Weights of a small GPT-style language model, trained from scratch on English Wikipedia.
Size: vocabulary 8192, 3.16M parameters.
Architecture: learned positions, tied embeddings.
Each number is 128 + 32 x the weight over its row's rms, rounded and kept within 0 to 255. Layers, rows and columns count from 0. The size above them is the row's rms in percent of the matrix's.

# layer 13 attention query, 96x96, rms 0.126, rows 0-31, columns 0-95
size [103 105 114 100  95 109  99  99  98 106 108 106 102 102  99 107  93 109 101  98 113 105  96  96 107 100  97 107  96 101 102 103]
[[208 154 109 132 113 186 172 103 147 122 191 119 133 126  61  96 148 149 102 131 126 117  82 111 154 146 113  97  86 166 169 103 154 125  98 152 113 122 104  83  67 163 109 128 157 153 169 164 120 138 176 141 129 179 112 101 146 145  90  22 100  56  95 131 135 148 105 130 114 142 158 143 156 135 162 143 140 111  94 127 116 135  97  78 143 155  77 121 154 100 178 116 152 111 161 171]
 [137 100  99 117 127 110 144  90 176  97 103 125 192 177 129 140 106 124 182 169 115 122 112  64 187 130 156 192 141 117 129 128 132  82  47 140  94 134 164  75 196 136 104  67 150 168 105 175 138 157 152 120  83 173 113 157 134 115 122 141  93 112 162  85 116 118  99 120 120 130 111 180 132  84 158 131 120 123  67 153 109  92 168 124 135 163  82 108 120 187 138 142  92 146  99 162]
 [133 126 164 106 169 227 162 143 178 102 165 169 108 119 150 112 160 147 123 187 144  98 100 103 126 112 117 165  79 107 165  96 160 129 146 119  77 143  92  64 177 157 112 112 124 109 121 138 109 100 137 101  89 161 118 113 139 150 101 111 119 128 149 153  80 111 118 150 120 118 128 120 137 121 127 195 164 136 115 104 176 162 158  98 158  91  49 189 108 147 111 157  28 156 132 127]
 [137  71 164  82 147 100 144  99 107 121  95 157 149 129  68 167 161 135  86 118 108 184 191 142  41 145 125  84  96 157 147 135 185 132 192 182 133 149 140 143 115 158 100 124 212 135  90 147  80 172 167 117 146  90 132 127 127 129 123 118 125 161  89 117 162 131 132  86 135 133 132  64 146 125 166 118 118 113 117 120 124 118  99 204 142 126 137 101  66 115  96 127 123 190 114 127]
 [167 136 103 104 145 143  81 168 216 120 113 156 188 134 106 156 108  82 154 106  70  87 151 116 126 150 146  88 150  77 172 178 123 154 131  71 135 118 129  58 159 142 115 130 151 181  81 108 124 180 134 144 147 139  79 143 153 139 149  93 146 128 113 105  86 145 168 123 155 147 145 142 109 144  96 135  93 157 193 110 118 171  81 122  99 136  57  94 126 136 121 126 116  57 152  88]
 [160 135 162 120 183  66 123 109 184 148 146  97 116 138  93 148  98  89  30  73  90 153 125 143 133 120 201 121 149 185 110 177  89 163 127 167 153 123  92 137 154 111 148 159 118  98 115 146 141 128 173 180  96 119 105 128 113 113 124 140 147 197 150 138 176 138 120 162 145 134 150 124 143 190 120 149  92 161  75 131  85 110 168 124  85  51 107 145 142 137 123 132 106 107  87 103]
 [175 101 128 111 147 109 107 162 107 104 112 115 153 139 129 108 193 136 143  92 140 124 186 174 167 119 166 102  40 104 123 169 152 186  96  78 116  93 108 130 103 148 145 159 157  94 128  95 130 152  95 120  90 118  73  78  99 123 127 127 168 163  87 154 166 124 143 122 166  92  50 159 138  72  82 124 145  94  85 145  77 125 180 109  94 129 144 167 183 141 150 139 163 107 152 108]
 [116 145 105  50 114  77 144 166 191 149 126 127 137 169 158 139 118  96  96 189 192 120 182  59 175  98 147  92  81 151 163 123 100 133 127 125 139 152 123 155 123 103 119  31 148 122 104 135 157  96 173 163 122 118 115  99 105 103 132 132 125 117 131 116 117  92 154 104 124 192 139  95 155 180 168 167 163 106 103 103 104 111 117 107 117 165 221 141 109 102 122 148 145 107 109 129]
 [122 126  81 136 178 139 133 164 101 230 114  80 114 140  89 112 189 121 139 145  52 145 151 134 132 115 117 102 111  91 133 119 135 167 117 198 100 171 105 115  70 118 125 127 147  91 132  45 127 115 165 191 148  71 101 140 121 104 111 176 132 157 125 129 130 146  77 128 116 189 133  92 138 168 142 109 148 113 182 131 125 156 125 107  75 133 175 106 125 151 143 156 124 148  97  74]
 [138 139 139 117 174 156 170  53 136 100  98 113  96 150 166 115 105 117 163 110 168  90 123 108 143 154  49 133  42 137 156 106 172  73 147 114 140 111 139 175 147  99 156 121 153 119  94 138 172  99 127 160 133 104  89 121 169 121 145 121  71  77 170 125 149 142 110 166 158 117 138 101 138 130 148 158 168 150 150 140 116 105  81 107 152 176  85 137  90 138 220  52 120 143 134 110]
 [119  87 155  58 106  58 188 122 142 126  96  63  92 175 135 130 139 154 164 125 151 149  99 145  34 116 180 139 170 115 128 144 133  77 163 152 126 112 176 160  78 117  90 120 107 131 116 161 138 113 198 105  97 100 132 165 113 149 125 109 115 178  99 166 138 136 142 174 140 109 107 144 132 126 121 155 172  93 184  77  93 147 103  84 140 119 156 104 160 124  91 123 128 124 189 146]
 [110 122 153  93 132 138 124 169 179 104 122 180 108 172 144 157 106  91 114  91 118 111 115 107  74 118 122 100 115 135 143 155 101  81  99 112 161 104 133 130 139 147 105 118 136 151 194 118 158 132 121 153 108 149  95 161 155 161 123 169  94 146  42 159 126 207 167 110 229 171 112  85 198  98 132  97  84  98 101 139 113 123 177 174 120  98 104  94 172 124 120 133 142  94 106  90]
 [ 65 150 112  87 144 105 120 105  97 120 148 112 132 158 101 134 179  95 130 103 114  84  64 127 134 140  57 115 113  93 131 112  57 168 167 113 149 119  86 144 134 149 190 129 107 121 141  92 169 160 119 126 170 141 147 139 138  86 169 128 113 117 104 172  89 145 139 133 134  85 125  96  93 185  76  50 186 150 112 175 122 135  98 187 108 190 144 117 115  97 169 159 181 120 123 112]
 [ 95 133 121  79 147 121 141 127 117 124 154 116 158  99 155 160 117 114 129 156 138 128 105 195  31  95 200  97 141 122 133 104 149 123 129 117 121 197 155  87 148 113 161 127 130  82 127 113 155 200 110 223 149 117 141  84  93 134 127 108 143  54 141  86 106 117 138 121 145 153 180  86 115  78  87 150  95 135 155 154  67 158 154 147 146 156 143 111 111 136  97 114 126 172 149  81]
 [100 136 179 125 108 169 163 127 140 118 129 175 156 136 106  93 171 116 162 112 123 106  91 193 122  88 150 171 154 129 126 169  93 157 153 112 111 162 144  98 137  92  48  77 159 176 122 143  64 147  98 130 102 124 154 168 159  62  97 173 125 109 185  98 141 147 201  86 113 144 115 107 106 159 168 160 156  91 110 102  74 114 197 130 129 107 106 138  95 149 104  95  89 140 108 120]
 [113 105 182 167 137 120 148 124 120  86 131 130 154 103 161  83 122  40 177 175 150 103 115  46 132 170 136 119 132  93 109 126 113 150 121 117  77  88 135 114 183 120 160 131  98 184 136 168 156 142  89 121  71 146 162  75 151 105 112 132 138  54 127 151  66 136 139 157  80 144 116 133 150 151 179 125 176  96 149  73 184 116 175 130 166 136  98 113 119 151 164 116 122 159 149 144]
 [111 141 140  83 131 167 104 149 149 124 148 181 122  78 111 122 156  36 149 167 177 148 190  99 161 150 105 125 119  89 142 123 112 106 119 120 167 111  58 104 151  90 126 179 162 154 168 127  81 140 161 124  93 147 129 149 138 131  64 171 141  86 140 117 126 119 137 152 106 151 143 207 131 110 146  93  45 117  98 164 119 157 112  66 140 107 127 148 113 155 120 150 171  60 136 151]
 [127 114 113 128 137 108 144  88 145  81 150 130 136  99 100 108 124  89 123 138  17 135 129  84 147 136 123 159  85 186 156  84 126 155 120  81 164 137 143 140 135 113 152 121 186 128 149 113 142  61 165 154 140  96 127 122 204 192 158 127 109 157 103 143 125 108 137 148 144 143 135 162  72  87 161 176 111 152  66 145 157 138 165  99 130 106 137 101  72  71 136 172  68 131 165 161]
 [116 128  67  88  94 151  98 197 152 136 103 157 113 150 134 145 142  79 118  93  99  94 154 145 181 115 114 147 132 145 107  73 177 110 113 150 133  84 110  95 152 120 138 113 147  84 183 210 157 174  87 144 177  93  53 123 134 115 111 140 202 124 135 158 127 126 113 127 135  85 109 115 146 118 120 118  97 127 171 151 164  70 170  79 176  98 196 133  81 141 108 143 140 111 118 142]
 [117 123 112 100 120 114 120 170 147 141 153 155 153 125 126 130 167 119 161  12 149  68 163 136  98  95 150 148 126  90 139 135 168 114 134 169 137 175  96 100 144 156 109 127  79 155 131 134 109 127 110 142 113 111  96  86 122 128 137 161 122 137 163 135 115  68 151 119 192  94 111 113 129  70 115 155 163  99 125 139  83 140 141 164  55 174 146 143  99 175 129 162 202  68 190 176]
 [172  93 129 115 111 152 179  88 128 101  96 154 101 143 193 158  94 110 123 108  71 157 100 147  45 116 117 119 140 169 137  93 177 190 147 121  89  94 114 134 116  97 148 176 121 140 126 101 148 129 134 139 108 148 137 102 160 156 148  85 155 128 157  59 178  99 146 127  95 165  67 139 134  71 112 119 204 167 121 162 122 136  87 127 194 120 107 125 146  97 115  73 133 149  96 176]
 [110 116 130 103 116  71 168  96 128 160 152 116 119 167 108 106  85 158 106  54  24 125 180 122 105 151  82 130 143 118 107 131 121  90 168 109 123 132 104 170 153 165 194  73 145 100 203 120 109 114 173 125 153 101 132 141 178  74 113  98 164 119 118 124 153 131  94 158 128 187 171 140 118 103 167  92 139 144  64 106 127 142 146  80 150 130 112 104 162 183 139 161 149 126 118 134]
 [119 136 168 131 138 103  87 152  84  82  98 107 168 157 103 106 117 101 131 126  88 152 223 189 165 105 108 102 128 128 110 132  78  88 189 139 112 138 110 118  55 132 160 139 128 147 155 166 193 130 109 106 152 123 152 128 169 151 109  61 143 177 159 133  99 128 111 130 203 161 151  63 180  90  68 132  97 134 118 140 125 114 109  88 108 138 110 145 107 126  81 129 136 107 129 182]
 [117 105 191 140 143 134 124 126 157 147  74 120 135 170 110 139 150 120  39 139 119  86 126 121 118 122  98 104 161 166  95 104 122 133  93 109 146 152 135  91 177  97 161  97 139 186 188 167 117 120  99 219 132 163  96 171 115 109 125  96 143 139  70 172  80  88 145 101 117  84 111 154 120  65 155 161 144 117 141 134 147 112 133  57 120 142 157 128 115 143 149 160 169 196 176 117]
 [ 72  62 170 130 125 119 109 213  79 147 120 156 145 180 174 185  99 144 133 117 152 153 108 186  93 198 150 121 116 121 101 127  65  98 115 146 132 164  91 116  71 165 126 117 118 138 140 110 105 134 145 144 122  70  88 145 185 110 125  80 158 140 158 102 113 143 114 107 124  81 107 150 151 148  96 143 125 145  75 101 153 163  88 139  88  99 194 146 108 119 117 190 108 120 124  89]
 [104 213 147 118 199  93 137 199  63 133 125  82 186 148 147  98 126 159 133 167 145 185 131 125  78 147 135 167 184 109 118 139 131 153 165 126 147  86 120 114 104 147  88 177  99 110 173 146  92 184 127 183 121 153 122 118 143 124  82 133  92 110 123 136 142 115  62  80 117 155  99 140  96 103 114 135  96 116 100 159 109 129  88 132 106  76 171 112  92  96 159 119 119  75 105 130]
 [116 121 139 149 144  51 118 115 153 186 137 108  90  80 153  91  68 189 142 134 129 103 153 113  91  79 123 116  96 188 159  92 105 130 134 190  99  87 169 161 134 139 129 119 122 156 167 157 135 152 147 113 146 149 134 129  79 168 172 136 179 168 113 188 117 126  86  98 145 137 149  99  83 144 110 138 167 122  96  77 165 141  95 120 133 148 159 152 149  75 196 134 133  81  95  68]
 [ 90 129 116 176 151 140  76 107 134  78 128 107 136  60  59 136 172 112 104 135 128 149 131 166 204 103 135 150 100 107 116 125 128 106 134 132 142 160  54  97 102 122 184 149  99 137 137 138 163 111 170 151 154 204 147 133 108 139 119 125 127 167 205 124 132 203 146 138  77 108  85 183 133 109 152  97 106 119  99 124 101 102 130 163 113  85 166  90 169 114 178 160  91 132 103 102]
 [146 159 165 108 120  73 159 161  76 139  93 126 125 110 163 118 111  77 129  93 169 162 142 164  82 142 147  78  38 115 174 123 146 151  68 157 118 126 109 144 108 114 127 114  75 123 168 152 147 161 121 101 126 149 153 115 117 126 182 131  37 151 129 135 134 141 168 176 168  79 139 131  70 130 171 149 152 122 178 128 128  76 105  87 136 120  97 192  95 170  94 162 111 149 143 145]
 [101 140 112 171  92 128 111 130  98 179 131 141  86 169 123 135  90  72  92 126 143 129  79 176 109 103 135 106 111 157 155 143 133 153 132 141 104 115 206 211 105 149  93 152 167 144 127 105  84 108  98 157 118 130 177 163  83  74  96 167 124 156 111 179 128 119 108 109 154 147 122 167 113 103 154  11 129 127 111  60 142 166  90 127 129 128 115 168 137 127 149 148  91 110 176 126]
 [107  66  54 163 176 101 190 110  80 155 149 127 168 103 113 140 169 189 102  83 146 128 163 102  96 119 188  97  78 139  96 131  84 121 121 139 171 103 126 105 126 117 101 105 120 144 148 174 183 184 119 121 147 143 106 148 176 152  80  95 140 142 117  56 130 125  73 143 102 135 102 160 113 126 109 100 105 198 170 151 149 147 162 125 166 104 119 147 110 124 128  70 131 116 156 168]
 [ 71 176 152 192 142  55 109 157 128 108 116 197 139 121 124 144 117 137  86 133 103  95  76 177 157 165  84 123 155 124 150  95 176 113 122 100 130  93 103 138 148 156 113 113 120 131 134  98 125 138 131 205 116 114 141  64 102 116  60 126 172 128 177 138 162 181 139 177 103 139 119 111 136 156 113 169 181  88  82 159 117 145 145 116 121  55 144 101 128 122  64 160 141 132 146 164]]
# layer 13 attention key, 96x96, rms 0.126, rows 0-31, columns 0-95
size [114 103 106  98  98 112  99  94 103 100 100 107  98  99  94 110  97 103 103 109  98 109  92  99 107  93  91 104  98  94 108  97]
[[138  87 130 170  82 160 120  98 157 129 164 140 111 131 110 163 119 115 122 165 140 121  87 129  74  95 135  99 186 131 127 180 108 162 132 162 107 181 150 103  67 118 137 133 103 130  79 165  63 177 138 153 144 135 124 106 151 197 145  23  72 174  88 131 109 135  84 110  73 101 180 159 171  96 171 135 140 148 132 129 118 166  99 166 135 152 148 152 141  92  92 141 134 121 112 151]
 [139 175 134  92  96 182 148  57 133 113  61 172 164 102 176 153 131 134 215 132  95 145 113  56 169 106 107 180 167 131 191 147 147 162 147 171  95  96 121 100 148 124 110 147 139 149 129 126 101 126 114 101 162 136 127  86  85 133 140 107 115  69 152  99 136 118 164  82 121  65 164 109 170 161 130 135  97 110 164 138  58 117 104 131 103 184 103 119 133 172 135 124 111 122 111 134]
 [134 121 105 163 122 166 138 137 126 145 118 137  52 100 128 161 121 137 119 137 161 187 137 120 124 101 158 182 151 104  89 157 170 147 185 154 114 148 108 123 106 169 135 186 103  85 124 149 131 135 120 114 131 134  98  91 104 157 109  49 107 131 152 164 145  77 135 162 131 101 110  40 159  63 144 161 140 126 106 146 179 119 115  60 108 156 131 147 100  92  44 167  87 172 103 103]
 [117  99 136 163 150 125  64 143 125 187 147 129 202 128 112 150  96 157 165 168 131 116 190 150 133  85 141  61  77  95 145 107 133  96  83 127 121 137 174 118 126 105 101 199 168 170 145 121  51 128 121 125  88  70 129 114  81 113 102 133 174  91 129  97 113 181 109 159 113 137  93 148 124 110 135  72 182 163  88 140  97 155 112 141 123 124  74 109 111 141 134 122 189 108 109 102]
 [161 132 125 106 194 107 152  90 128 112 133 142 166 107 139 113 126  98  98 161 123 166 118 122 158 132 154 110 160  67 134 153 144 145  98  91 133  74 144 137 143 162 122 111 150 172 131 146  35 153  54  79 157 163 141 108 157 117 123  83  98 124 120 128  46 152 183  69 126 130 125 110  64  81 166 164 133 122 216 143 171 120 128 144  97 135 166 113 125 138  82 127 148 123 135 173]
 [132 126  81 105 182  52 139 171 164 153 121  96 138  97 130 126 112 169 108  97 123 162 175 158 137 106  86 125 115  70  80  82 102 161 117 150 122 125 112  89 104  74 134 142 134 133 143 120 138 144 124 119  95 168 116 105 109  89 157 101 122 170 131 149 105 120 125 160 115 236  94 164 158 179 181 186 134 105 127 126  84 166 136 153 113 118  92 104 195 130 185  74  83 116 137 117]
 [135 102 157 103 166 127 116 133 161 134 130 165 113 134 111 115 163 104  69  78 121 127 165 132  95 127 188  56 122 108 165 103 134 158 145 118 102  63 116  76 168 126 117 145 120 128 177 136  84  73 197 116 124 185 106 134  97 123 170 157 114 148 174 181  41 139 109  92 109 120  96 137 161 110 189 128 106  96 155 134 121 129 175 110 182 102 146 137 151  71 177 128 152 130 170 138]
 [150 142  65 117 152 133 128 156 191 141 127 134 170 150 118  85 116 111 135 157 164 132 184 122 181 112 107  74 108  87 127 114 152 139 151  94 126 103 106  90 136 107 187 106 141 113  88 147  81  94 103 132 167 167 118 130 127 116 105 108 118  80 126 107 124  53 107 187 106 108 169 129 143 201 109 106 157 151 200  64 106 106  99 105  97 131 203 101  96 132 152 192 144 105 124  92]
 [109 101  81 125 197 101 129 125 115 189 111 103 108 157 126  89 120 136 148 150 104 154 101 153 155 107 153  87  90  92 139  62 135 125  93 150  98 126 132 104 127 112 112 149 127 215 169 129 126 107 120 142 101 179 180 166  83 115 126 116 132 110 109 139 148 146 179 146  93 129 102 197  84 125 170  82 126  77 172  77 133 143  70 117 199 154 168  81  68 136 155 154 147 157 118 130]
 [107 170 127 173 122 160 142  65 161 138 162 111 125 130 134 161  86 116  67 104 230 138 149  87 164 147 144 159  76 185 130  96  52  83 160 164 158 117 165 142 137 123 117 121 151 119 104 139 132 104 144 142 189 127  62 129 117 110 144 153 105 105  77 159 154 111  87 126 172  99 154  99 108 110 131 122 171 150 119 158 107 153  87 160 139 134 142 122  90 108 150  92 127 152  37 129]
 [121 135 126 168 159 157 153  68 172  79 133  75 128 128 135 146 122 140 181  98 155  93 148 139 149 110 183  80 112 148 178 137 144 126 141  83  71 153 115 135 130 118 121  97 139 180 112 153 164 108 121 142 115 116 151 161 110  73 150  80 160 148 136 106 182 196 120 146 116 109  94 139 127 127  91 162 198 134 144 137 127 154 136  51 139  43 127  95 133 169 147 110  96  49 139  89]
 [ 78 151 114  93  87 178 115 162 198 125 172 150 143 119 124  86  66 111 151 137 150  90 178 151 154 120 135  91 101  69  83 150 125  69  96  96 118  91 136 104 140 152 123 168 166 139 139 145 131 165 105 140 169 213 114 111 177  81 129  93  99 148 161 112  58 182 171 115 118 141 148 117 137 155 128 116 110 106 116 176 120 110  85 108 115 177  85 129 171 131 195 134 110 120 122 113]
 [101 127  96 171 156  90 135 194 176  82  99 139 177 202 134 182 127  47 106  67 129 124 102 115 124 142  82 135 165 117  92 136  63 137  94 101 193 107 120 126 137 106 127 172 115 134 156  90 190 157 142 129 145 161 122 178 109 158 116 161  86 123 114 109 114 127 125 107 128 113 134 108  90 147 149  75 129  98  77 171  81 113 140 129 153 142 184 111 129 153 114 181 144  84 126  95]
 [108 170 135 109 148 118  95 122 117 149 139  82 151 153 177  91 125 119 109 153  93 130 129 192 115  98 198 145 179 123  68  97 195 114 170 140 154 134  83 133 146  89 136 161 113 102 159 104 131 161  97 169  92  68 195 111  50 136 117 137  88  80 133  35 141 110 123 116 134 169 150  88  69 106  78 127 139 150 125 132 142 144 103 154 161 138 155 109 123 131 140 109 143 167 140  93]
 [158 183 170 103  95 145 112 155 127 139 155 104 113 123 137  74 100 154 172 134 119 132 113 183 129  94 101 143 144 142 168 112 121  91 140  96 151 110 156 142 143  85 129  94 124 116  93 146  75 126  65 115 130 171 179 146 184 125 147 111 146 115 190 132 144 107 169  91 161 115 124  91 143 132 158 155 162 129 157  75 109 152  99 110 153 169  65 126 111 128   7 112 102 121 166  53]
 [169 170 168 172  34 115 139  92  89  46 132 144 138 115 140 116 118 106 170 127 184 178  92  57 120 164 117 140 142 116  90 125 122 112 123 146 112 107 148  90 151 116 149  90 113 124 142 138 160 138 124 188  98 107 168 134 126 131 131  96  83 100 108 163 156 115 121 121 198  63 159  95 169 119 144 146 174 137 112  87 106  78 117 105 159 111 118 141 102 155 117 156 161 214 135 131]
 [140  90 146  87 121 121  63 152 151 130 127 160 117 112 138 142 117 140 149 161  75 137  85 154 201 113 122 135  70  83 110 113 122 169 160  91 136  33 106  84 152 164 155  78 102 145 107 118 157 142 119 146 145 128 158 167 145 169 138 102 101 126 156  91  71  83 129 120 111 102 141 177 146  75 187 185 122 125 120 154 128 167 125 103  82 130 188 174  98  98 150 168 117 173 134 161]
 [129 119  76 162 120  92 124  52 151 130 102  92  96  99 154 140 170 115 143 158 141 127 147 150 109 148 114 169 104 136 130  63 125 121 141 121 134 118 171 129  53 158 132 230 176 145  94 123 103  58 100 121 180  84 119 126 158 196 176 111 158 175 145 143 112  93 165 105 109 119 161 132 125  77 126 140 151 126  65 117  83  65 163 143 142 107 109 149 107 148 123 127 139 148 170 149]
 [ 93  90 108  75 140 113 115 124 134 183  82 114 129 128 120 109 159  73 124  61 128 109 174 144 191 140 122 124 152  96  99  96 152 149 164 141 133 105 167 141 136 110 129 107  96  77 113 210 146 175 122 145 120  75  75 124  87 125 161 129 142 139 169 137  82 129 158 141  95  47 126 109 157 137 162  81 102  98 192 172 196 104 127 144 154 144  85 146 145 168 117 147 126 108 168 166]
 [ 91  85 151 165 159 130 185 148 155 148 172 164 170 127 127 128  89 133  88 110  75  73  97 155 101  96 116 104  91 144 163 122 193 104 191  89  64 156 127 117 158  97 176 149 115 159 159 118  98 117 119 130  98 145 106  90 123  95 149 184 161 133 161 105 125  63 151 120 152  64 138  82 108 102 162 123 106 112 149 126 105 121 166 105  94 133 173  67 106 128 120 148 175  89 185 141]
 [186 115 125 116 104 187 101  72 136 138 147 107 102 116  82  99 109 140 129 109 140 187 101 123  80 136 145 128 143 117 154  91 140  96  91 135  81 128 161 168 153 149 101 171 103 115 133 103 159 125  81 152 154 118 123 114 152 124 180  88 115 155  69  63 153  97  77 169 105 135 106 136 126 137  61  82 186 128  93 167 123 166 154 213 126 105 131 155 193 117 160 162 107 134 171 169]
 [ 67 118  96 186 113 119 126  88 181  85 139 149 141 155 128  71  84 136 133 106  69 170 112 140 166 102  73 137 151  92 143  68  75 127 164 109 113 112 156  83  82 151 156 138  76 144 163 176  96 126 197  82 148 100 148 133 165  94 143  95 152 109 112 107 104 137 154 141 138 143 155 198 140 103 182 111 168 121  98 135  89 106 150 141 181 136 135 153 168 149 162 136 102 161 109 164]
 [ 96 130 158 118  98  88 108 138  50 118 160 119 146 133 103 135  92 132 141 128 139 138 179 230 110  95 136 112 179 100 123 177  87 107 162 106 133 111 155 109 139 164 106 182 114 163 139 117 194 128 153  72 123  76 168 182 133  80 169 122 142 167 129 128  52 115  83 182 121  85 105 141 101  60 100 139 122 178 165 135 120 115 159 147 116 119 107 119 159  93 145 148 145 119 104 117]
 [134 103 179 167 123 196 134 140 144  96 100 146 152 167 138 106 199 124 109 126 147  86 112 149 157 116  89 139 186 146 102 108 125 127 125 140  94 125 134 103  84 109 154 125 149 108 149 155  67 140  65 148 146  81 179 132 105  85  97 107 110 168 132 202 131 102 137  79  82  44 112 123 162 150 120 136 172 119 117 147 163  92 150 156  80 175 123  98 137 156 111 123  72 206 127 131]
 [ 99 135 129 139  90  93 157 170 123 167 146 132  97 145 165 154 134 170  88 149 120 122 145 126 147 179 115 146 144 127  96 102 158 104 144 130 108 106  84  93 160 186 104 159  88 174 151  69  44 160 149  88 140 123 167 193 161  75 123 104 155 112 173  64  96 141 147 136 108 137  76 154  94 135 112 109 122 124 149 166 145 175 182 144 146  97 140  58  58 169 140 130  92 126 122 102]
 [105 162 140 122 185 101 106  98 124 141 173 122 100 142 126 113 125 124 108 149 115 120  79 147  70 133  72 162 137  76 143 104 172 164 157  86 133  89 171 112 139 134  54 113  85 177 103 151 180 188 133 217 136 183 137 139 114 148  60  89 130  86 171 103 160 134  64 116 160 139  80 180 105 125 143 146 130 148 135 170 124 101 154 120 105 136 126 128 117  94 195 109 115 139 129 125]
 [ 91 167 102 167 160 133 102 142 161 143 116 159 127 137 106  98 130 160  79 153 148 155 152  99 101 153  51  93 133 118 143 133  73 169 174 139  53 129 163 169 114 120 191 103 170 197 164 127 123 160 152 119 153 154 127  78 138 183  95 161  83 127 162  74 130 136 115 114 118 115 139 142 113 166  94 134 175  96 111  77 147  58 137  98 170  78 110 146 137 151 160 133  89  94  87 124]
 [114 132 142 148 133 106 127 162 127  71  57 168  95  49 102 143 178 145  95 104  98 159 118 114 119  87 100 155 179 138 141 120 127 124  89 114 145  84  69  93 129  89 154 174  92 134  89  94 185 100 123 137 135 167 129 125 154 173 143 112 100 146 231 117 101 165 154 137  78 107 144 157 126  82 195 138 131 104 142 150  95 107  97 198 124 144 136 131 145 171 141 158 125 143  95 117]
 [136  88 168 203 111 152 125 131 164 104 204  42 105 128 101 121 127 117 109 129 144 135 137 119 116  87 190 130  71 134 124 155 149 186 109 116 110 125 137 119 152  88 149 192  76 121 147 157 146 143 122  40 150  92 126 166 165 142 100 126 103 129  97 186 112 149 107 151 145 104 105  56 134 126 107 167  91 139 161  90 151 121 143 110 118  93 134 148 102 198 163  84 107 116 122 114]
 [107 159 126 114  92 163 133 107 158 135  97  74 130 176 131 135 161  62 120 184  53 154 155 158 103 119 112 100  92 147 112  79 124 145  83 108 120  87 147 204 130 154 102  86 181 145 127 121 142 162 182  88 114 161 128 121 161 116  79 160 107 127 114 185 129 172 114 128 146 185 166 119 179  90 161 120 139 137 114  84 101 165  87  88 141 118 109 101  76 128 152 162 109 168 101  73]
 [ 96  96 152 178  99 144 204 135 105 163  99 103 162 105 128  93 161 178 205 126 103 100 155  83  76 105 145 106 117  87 129  90 139 145 138 107 145  61 124 108  89  97 104  71 159 151 124 132 146 148 106 150 150 128  62 133 168 149 106 136 107 118 117 106  51 111  98 106 109 119 132 160 156 125  91 141 104 100 182 154 157 168 135 134 191 119 211 163 175 130 143 134 130 126 135 163]
 [110 148 118 149 104  67 102 208 134  71 176 166 135  89  55  91  66 170  88  75 106 134 143 115 151 180 104 159 136  94 113 136 162 152 125 147 122  99 134 151 107 144 113 116 162  92 124 175 143  99 131 162 118 153 110 186 135 158 162  87  99 122 134 143 191 104 106 137 110 135 149 152 181 100 125 140 101 127 105 149 126 134  91 180 130  95 128  34 131 184 102 149 110 100 163 119]]
# layer 13 attention value, 96x96, rms 0.124, rows 0-3, columns 0-95
size [102  98 102  93]
[[137  94 113 119 122 129 164 135 191 125 154 156 149 176 107 162  75  99 132 168 147 115 157 166 112 189 109 133 104 127 134  97 185  92 119 100 144 128 162 108 152  70 131 131 146 106 102 177 150  98 161 122  85 124 117 176 122 159 127 180 132 120 118 154 173 121  82  75  22 106 177 178 118  62 116 100 124  82  98 140 146 107 118 155  95 126 131 102 117 134  82  99 105 151  82 186]
 [126 105 154 149 143 116 115 109 108 134 125 150 128 103 136 114 168 122  56 188 160 164 136 106 118 156 179 163 153 172 102 166 137 133 102 145 142 155 118 148 118 156 105  85 147 161  93 103 127 133 109 112 111 201  99 152 165  94 142 133 128 115  62 150  75 103 113 103 113 191 161  56 159 155 147 134  84 120 151 111  58 113 131 136 197  79 122 125 112 215 136  91 176  93 127 171]
 [136 133  64 104 136 134 223 124 118  94 143 120 144  53 146 138  69 166 165 110 128 137 139 112 135 115 102 105  87 108 107 117 133 138 113  73  92 137 108 136 141 200  87 175 141 141 155 106  80  75 129 135  20  68 148 106 127 139 141 135 122 114 140 127 141 143 112 144  77 140 134 125  88 147 150 149 188 115 180 161 139 110 148 174  89 130 146 131 134 181 129 180 137 116 181 116]
 [109 103 180 117  93 136 141 109 168 121 119 130 132  78 109 122 169 124 176 114 160 160 132  86 115 147 135  89  65 176 173  85 100 150 119  62 113 184 126 120  77 123  88 147 112 156 123 141  53 189 147 140 156 143 128 176 128  98 103  76 121 164 197 131 177 154 110 117 110 157 162  72 138 126 182 126 125  68 106 138 168 164 114 147 158 151  88  77 114 129 118 151 114 108  86  96]]
# layer 13 attention output (transposed), 96x96, rms 0.297, rows 0-3, columns 0-95
size [102 100 102  97]
[[116 122 163 109 159 116 130 101 100  94 168  96 122 172 124 106 159 132  91 106  77 120 118 148  65  80 144 109 189 150 183  92 130 148 141 120 168  92 120  98 148 184 123 180  98 140  60 136 135 107 103 155 113 153  96 109 146 134 135  87  70 189 133 103 131 127 202 139 169  63 131  81 154 141  97 152 159 143 113 114 104 147  97 151 142  80 113 187 121 119 163 113  97 181 190 145]
 [146 140  80 152  97 157 162 130 176 165 140 168  82 137 109 101  84 110 153 108 139 133 136 162 135 141 116 100  97  52 147  47 149 155 161 138 101 126 129 108 130 144 111 104  63 131 182 141 139  91 107  92 122  45  96 103 151 134 111 136 119 177 114 145 147 190  95 204 158 100 112 109  84 125 148 155 169 126 167 123 151 140  96 154  77 125 200 151 149 141 168 112 106 125  75 134]
 [121 159 166  56 106 175 109 104 155  88  85 138 100 169 137 153 180 156  68 177  98  99 138 147 156 131 149 136 127 136  97 137 126 153 139 207 114 118 155 102 151 148 159  62 129 127 126 157 132 163  89 149 168 127 115 179 115 139 133  96 156 113 113  98 101  99 134 128 119  75 188  45 161  98 148 102  70 128 158 135  75 148 131  99 125 159  71 162 167 111  88 134 127 175  89 119]
 [ 48 176 153 125 166 125 147 144  78 106 137  98  99 138 137  97  96 125  77  73 170 126 100 176 120 122  91 173 215 119 128 135 155 122 115 164 174 144 120  88 117 141 168 103  94 120 170 141 176  81 180 141 118 113 129 120 140 115 164 171 145 124  94 119  97 159 127  97 176  88 130 116 137 135  79  69 106  87 166 162 110  79 109 121 169 114 158 169 155 109 178 127 119  77 168 111]]